From a checkpoint of a small transformer trained on Wikipedia.
Size: 9 layers, width 96, 3 heads of 32, MLP 512 SwiGLU, 2.45M parameters.
Architecture: rotary positions, no biases in attention or MLP, untied embeddings.
Training: a variant of Muon for these matrices, 4639 steps.
Each number is 500 + 50 x the weight over its row's rms, rounded and kept within 0 to 999. Layers, rows and columns count from 0. Numbers have three digits each. The size before them is the row's rms in percent of the matrix's.

# layer 6 attention output (transposed), 96x96, rms 0.135, rows 78-95, columns 0-95
086:488486496526477544510501536509422458495469426454512504494559444533454543549573546506474451528518415502527469398459575541403567491521522441430498566526500539356498526539496392437453532417485453506562551532547501542461429459563452491513476444618522410538547467496531440419489498540497488385
080:598443542486523542541561544513471495435452462425539441459430447471491535555522486508454506555451488473455497401542571541431517475533523417498499481489415570469470435489525470477533535577580585454458575457511530502563526518478514524545436450561487388500538509613495473583454626445418528525
082:490565538536549555365503508423525487454516514503397464514532538539581478542512560541490437536472480533545500484496447395545501503528488442562423538460484656539500462490540528612563446462515450453542507574493472447449519447581444499496437514483551457442512488502550562538493549491586590423
082:557482489458551389459523503571553547458432494521503477490504638409498521453556499491481472542593525487412526529478517492477447461493548438467495469450428515460530406568489525584409544468497540475493549414454457483454511513583450506466496468552391552562499447444416397496504555535493591519
083:419530471421549425405639487451553492508548524533455482558430528441482472516520575574503519401552536515441549534446564524490558455490525514472546389520527461471481369487477493499444478497443560522499441488597456480523500438526586561510522516561482435452513595464516497562527515412526537514
090:443515482525512538493460484531645549558500444369430576462549547543481542516428472444538564494557429535497480502578465488515499528562477556459573476486397509507488515501496521511496409492483564472442472495502414407569469549457484460513568471559583546548472373426485534446544534515477499421
086:493601477506602501534463442505528488546471503496492513494524524472486524486488465574645503503459438511552441524453472505552504494548457406423459482573492416450454474393543550476589542447494572515628623541537613484534507471485497517421443486469480520441496498506432571599523488475476525496
081:532574597559418546500483467515503411496493502444504470515440456478465524462511444406517515542522547535513569437448584579448448562480526498609420543545521472559497492499516583499491534461451492486503540431488431482604505401478510615499534547555562548515608530402435449504540535447534477516
087:556480498534532511492547522542416483494504584505447487426433535549557489406542455599474467508512476359545433456483440457517508550430532501450531525485533532496473553513575479524503504403537475559427442446540454469501504567520548503588497625539542471446536383550466573521441530485488590432
096:429582513486525491449508470543502484505440467559487503441539504463502476488594512432525380523562477532444406568541451417583566478483569440467485488515476568513533559576483448469537474487450489433536437483534533437560584490628427509440485394548454473538417517445507458446435482480486433551
081:537525515536432553487483483531424498534576473465427537413515578502477489498621504490484475533443584477493509444425507508504492446492547462469479509455546536524452538508448534485579470547546418525403539529508445563517416604506502465481473522545436502503476391538455403359468463537478626455
087:489605482501577469477478475438479479518600445517491449423475534453535547539491440512483548437487416557590572585532475493562522543486559570581484509503543498525545436525448447522477446456584521408475616401514486399528504429494468507548523461552446424418482428549503569538498523549477510464
094:461406517541452599548502534493417560564446569547432533498439555485519491493451587415510475517507473470552514462478499514505551465512497528554474570462563476370595421460491535526607508527479513579514585513474512465497509443476516529537540355433494494446482468574506573537472502549471481606
081:595434507548536507548573510487516469474513640483493503452458546519485539541458542490417559631618552417474537473542525515479548590482473526501585543450518605499514487520446404528477468490575477487563489485420523520590467491519466502396520517464611498508420474449485555528463519526521457496
096:488500548440438458510487531483471491494585542465428528503559396477474541405482444571430613516467497528494509488505546480475452530486581473524468412486625535457507532481443510463474437488509523553602421495456450533483468563484614589462518588479509454474526413578480504568463557435426545472
090:464559522464429468512542552437557432502542535488557471505416515440557436548549579471356544515494511491462597436478520494594435475497443485507581483514434471647544519494570502509449531526559520463491581515483527488585517508415465463458508481588441545504553526518488489513360465507488509478
082:426442505414408520510549526572551535507536477539454580513425509492496474578554482512583535421521517450462505466420510527506513536429531510478491593484463490511461511479523554543469511556554521500542465590579561568544561638480518476411508532489564481492492476605618523500421427490574561539
088:537420529457428410475424574442508420494408390547448525488505509502607437545521460507563463457451447535613501501488507425578513479531583514504582503409524509504517493471609515475513443497461429551511552537581485593458406481541493508493551432516484458479521503456468485522503511534577427476
# layer 6 attention value, 96x96, rms 0.134, rows 79-95, columns 0-95
090:467514432594522476553528559525449546461490471429411476481430580407481564432470567561494473498597542430469437533492576473467512583524505530575452492473444528491587477624426486452465535565482465529511481507488476560494506501500682551522479509472491501487487484531444469575469562492449458544
093:498563511487542466487481472580630497429485556552498538485427487555481457441485426414570515591507535460527544479465505581548562521535497537577512558534640462510594476545574529567560508457457478488492506464491471579517561503528456505539491553491591466485433546456587511449428474539522385481
091:499521505440524586546553524566523521550459458566568535566549631468405542438459547490408539489528492489498575536517534517453619458517507577485565515422510438483491406529491443500525484515574592529503571576493538584596611495509538484500438539511540506520502520470435491528551483416481544526
084:577484477535557556512435440401495519416522565547504502493503390453445518556491461450497539510538555522446442619394485409559498475510487464469497481510531430608462506557492414518534462515468501486524415474498620491459535435500507483449464452634483513435505468488563479541492444488483601520
093:510411445559459461452402504569547493597346467483565460420492500459467539557594506545528529586449479513460565502480512470471522471487538507418415503464521453463443533485506523520583528457390527541504540507528475434537403491494529459426471547527544440397550573517502459422511493496549470483
096:490427442477531528501450485460578511418434533571487544436505494579561512475524532419509423478533489440580503522450448534519482430508499557431481512551541557492501467471394522471603491582522467506486381471617480470464470505529469531641512466483630445530484498485571478501447504512521582449
087:447575406531543517437483511454507539473465479418450384536547547476537469482463406540466422488439595441454500553480471595451492470502520544453474459464441535470559520519427502436550449557558510570563491477510510568426471490565532481441527522466396520481459538423599537424579500534479498584
086:397440592525468554575506476519506479544541396442535591563408462538406403495592420504457473487566456487467520462495482510479507482444483520536429461543486443534499599465464478509507505475537443531530587498440549526569532616532495501459480442476475472470485488415566497514443525573442511603
097:433496615478431419453550547562537561463453569550520491547459561478417473429457599470500557497506446507485504501423538492485470463497508533562565493387427486513557436528602450460580505494600550508534491490569497516496473528518443442585564484515436487497568543618518469451454502473528566468
088:470539507495545508588487504568565541548446485615516444435440554489499454527461488591525571510501471391549444525471511480458560423471510525504449478519461376447571584420429473542530540495570600578463548473439522418507528520483544516453446521493364550544499519458576493476465512521540483493
096:511430498523519483491498467404556543377479486500547492508522503564432523519538504489531491558503553533483478487480558560483512486573499541496449600538489400402572541499515534511591553453493474605601591544566583506441516513512386500564452467550544580458488516543520470533514610504420438466
097:502510467474511456521461531498443431464478562459455522560562452458581454475422425426589500485429431555504528381518454403497494403572525453506488529516562478416499479461556535450357526547548489538423447440516387524496487502475543534593532544519501522504478530560526458557549541494437518546
095:458523503484501558437537551548482560519489475452471493544497525476479420559590583472601514449491490570466551429451460406541532577474465503460389529414573520539567542564557536462477494471559453445497519523416516472460532429446570496412456536467499515500556429452544431500570583565497548589
106:517459428587492554584538516473436506501563462472561502440373496489501501537573519560509528503506424456455418605535475598508516530454448498538480509549540519455522578486500520501437428480523426414512531569479551476486452536433446459553449463445399455426520491514489549563456474491402562604
097:444525494464548481510483497439575462452534489442406551510529571530578517489498522544512493562455471454467514535468555425544512636475407557581436535473439481498562521551535494473498427548516640489592478524502503485500481414504468574414405494510424460495531459546492528516421563447470430420
089:461510510555527471516563378485451513568560508461529558560459489545576399501517490410465486612453507475569466471513546488616495527473542519493476518599550490458417504459450499562492493514449520502576533457481555527495417429475574543461529497449482453464568482533407490456371387502477524479
091:555446500460489510474398380481548502491540491553531465578507527560522522459503429373605456521545412517503506481481539477464478524502484458616631456529588533432521473499479433473419509504502564461508506505423545491551448520529422441597563517515567558465561505523481547498523510602503464490
# layer 6 MLP gate, 512x96, rms 0.165, rows 0-10, columns 0-95
100:456496483509629544510474398539480435398527411517388477613478515559572569538499514479470434509524388523522448527567403458483541535490527447492510508524556444481475459475546520548468472414504536509428555474535463496454426514495501524535417412464438495391469494524519505481579456486452475550
079:552569565481495610550509600460501486449530419504465591527478476532536512469503588587475509492612503465528523428546544502521533488451422619473537488427455478546416478566460571499556532528511514460490543417466576438459588382450512487532437509481560419425473521518501501482466487526554478494
101:420538434494480471584479528492516492526563592556423486427531589497509492446461396527603548557501438493534469437369518499415498455516548476489494532513489513461560544514529518531513437513483461469414522582493426429412501409475448636510516484511502486562517540477531519479394442502545450497
093:541537487451455577406426441476497515484514441487607501480602606518510515531560445505461564581512479474529422434429457606421441514435494516442502541488535490545518504457552555433473553480487476494550582573495439499475453513479528576539509530425540502434428517512545447558462457584500546601
092:552649528454494521560492502507525444574510553463548513491476432440578412516469520543604400439502439515496518544508425451528423472495480452502506414537554376506520488481500462446483541438525467482493434558543473465552496490482488568510544455438481482462564484513396565507450522540623411508
073:516429452492485479584482493513469467547495553512455537494448437506517528488589468457556493445531589377529496609485467391527531476467525512555439600453507451506532506533528525362519518556436508528518435609576464557428455463576482476562455481453528474512450474407468529575467484575472501451
112:455561455495423501474433499524549542559485545414485511572545545483467477576491519565512446437520515472516465506570612498502483510429464514427434509517566451488549579524550516586425560485502427482520464580450405475579611556547471400518482573480460478548547456496482432434541551570555445463
088:529584494432481642498515523517491435431509518510429524554479487432478504444485531592534529519630428533418518520353427549522479521492505481511528518535431600495521429441436575455558568492500514472446475525547584440489465484475562482553519486473472470426468447588433477541516500515445509464
104:522506543557454533558435583468469495483504487552550478604486532404503483497465522441596509616491486455430473496528465509405413471443472474492515484550468473466516601530500490474495510506419562523464512553451418570466568409589524472583558488471574460601446471442572474516445483479405530504
122:449586426527475540525545434541478442474528518444511543439426495505510499478485541496540470540540466539481452566530481478505511457516538507408582473461411488501527450428511542564513491502498554497486466512554508488372492584567523501363491470505463431544538334437465476546560426514502436376
101:476436504428463582398479470532528438529485507511580498563512435574412412564466537528518515520536509534498476452422437520468444416486508470520486562482434495480555539399550524472434609506446498447543397603459547560525480566534534530515476614519537463606450563476434510510511491467505506481
# layer 6 MLP up, 512x96, rms 0.159, rows 0-10, columns 0-95
093:447547520512540462527487551437511428523545585530454454534529493553538471512585584489469487526476438626549522468521530486413516501599479411503518346566427418518499425495476497443459485503543453433480504459477585533536562463489566447531509492500541518559384517484521435419504541505563456443
097:495519561454445528577503534542593523545540474462514429566379509486527444532599489535365470467496482612525517415562492501511543501499471507540472628514547518476587435475461485522451569558563542436500516576571434461500444499477509508439465553453469474464492458412564531520552435527471529550
105:504535543477498524396404408560532505460470497476597497556442445528476492514495610473455496460506482488451519558625418461493457545512528607486542467465527533473509456504572446508428476536502580510544527461397509576506495582490515441460508573538561495384463506452468520600557549512453573482
099:545512585475538398562509455489525453498543592516469525496374407489497564480457488507526485436452578571540495498565483371461535492557475431509521521478481427455588520559505397521544532548567431534445519572504481469475507552521488356491470518601561481436493537454504535493542488471532498553
101:554598541563519534575514523482458423499533556452502551453520545422574496457475561432581416514445465546502550448483564556504479443481510563451586484548555483504431505473522478477437621476552491506506484452468518415539437562464594548381564493536445480471459490435572512449416496574511498519
093:534418430490472496494476523517506551590570495469466503499557550555531435442506434417407514594477572618443454504520495572454438494479521501501513567520599388446471588483491463468517436442524521479615492510497467478636508473454499526442518524459521456415441526405491563486476487511482521474
105:500562478394432430484468458451486476562563506524512484509470599557505468514519458492526428453571457530456521564547440461557506455474517582525491514559501418471492544538481433468478473462542465512401602483475400505495539408571480511596545541469396540437535429407479485503433464602444499470
092:550461639467561419503470505460552398508503498515514575499566593541553497565473474474484487506523471421489485470511674455538505469593539481533504504457481552508580462581421446574481451551557500476496512506561547462502597555435457488468566474536458554503561543548485476476567500422458515479
099:464421510509533503493533511436472488514525463416537550615510533456499487461509466478582461553546518499489512475541561432450510533555487468491469499514388559439562501528389509534536483481421511497520536501471453593533625498507510430501548532536503467614345488529516497513503442579365537438
111:417550479480592613508468563560480487543466495500442544467546445482548445473515548551435474578557538471595451435506446500520487506465485522519414534506423441461534394457373559547547491585568521550505535510590536541507537555453558589543533507500481502600513452520474503523462397464485519532
104:510501455446480422454541556470550503574421534501534445488466574497453580535538415473478465537474492544571499463474527459507520531416537538528496403343519504529466435456455429516460433483626488542412490567533422577527471489474544446510431511526412572504512472471564437526513545492554568545
# layer 6 MLP down (transposed), 512x96, rms 0.135, rows 0-10, columns 0-95
096:541456514479537570463529505549591484494499464552504433427465420565488494579507472606390496450492432597404514442463516530488477511476395512552446517469513499511461448461474618488569570494502421470496556475424493462540464589448503465556515553527563486462541474580489549597430440527489457471
084:552508500417509616490491495510435448469532459516487639549424472551554503473423517473495548481530435541504493446404508551502411513501434516432484481510499452546478499436379579527538476555473535487540554518554517427444587462534450512533420525501592461434421464506529536412479514534477545398
111:481481468545546489535537502526466534463487470521529475518472516478527569551507558464452523510542521515568576524553514479577548478410514603536471467515643413498561487532487505591528578504506483515524518428460607643489414585510521475485464508582492433443494468517554456468659483511450523547
095:522592490490531436536560531503415506479470561444410544500447446476516538498519479543458379466394481494524486492527526455511515444469552548548532437572465550470543508544609461506435495493432441497534419580518421487535585531559580457426544439599461433495419414491512487507505545481468414495
100:504583539510476512506625526415485497442549504465514559495490499424565527434499555495525413478517462514512473377444529571545489529525520485453562478601406503453467493491556398464480548501442548591590470492513409455523556439495559517456501513498403493460499475473585478367458512455460545495
080:424538437539539356539496507502491504555429539511475441585542508451516483574630487520510412528468523507525473483469562496451502409500543468474543389557511530468517475520570459519408465484540518595481449408447517551516535435448514538526557464471433512487496467500463567522508472408538476634
109:494614592530547520572522468453521542479522528555558382489509566503464371562566443548497515449451521553501556540468410451544498504519482602493537500446523522596477398486417495517528542552420434423576546567497493568526499432547471541566516555458469516492476480520532504495456504511588545532
088:484451503525521369555499511425520555522474487505555486440528408504490567481551523522528431471435468479504509496565534427470559527555561499531567498530561393498453448581493482553490544577390509479549567452497501501496468593634450431432462451534399478522567425543520532517542507462572453511
100:500488531470445543461480477481516540471483564412454587539457484486552462524538533514548556449441480518566535531449567560588547417373488474465524546469474541436506396447423530504515461481500445539569534495395526419552456531471515468459497521533443502361569520564524604517490440533554558442
117:550569510499529599558510463533461579472475464513606555513549533528522498438503459476496411525360430555488488441445498442491453468534454529493529479436481455532566481506352459455514440538466582534478449474424516504494466625571500500538484454448526501518464516588537555497432541496503538613
101:568535512541496475514480430428407489465494473442458507487475476515511529463583523454381284481518561550511497436501548517550586455450525489565547486540515565455549575572425369534519529589480485511515530515512458496508495430498509470485490454529476418490518435474573528450499483427527517495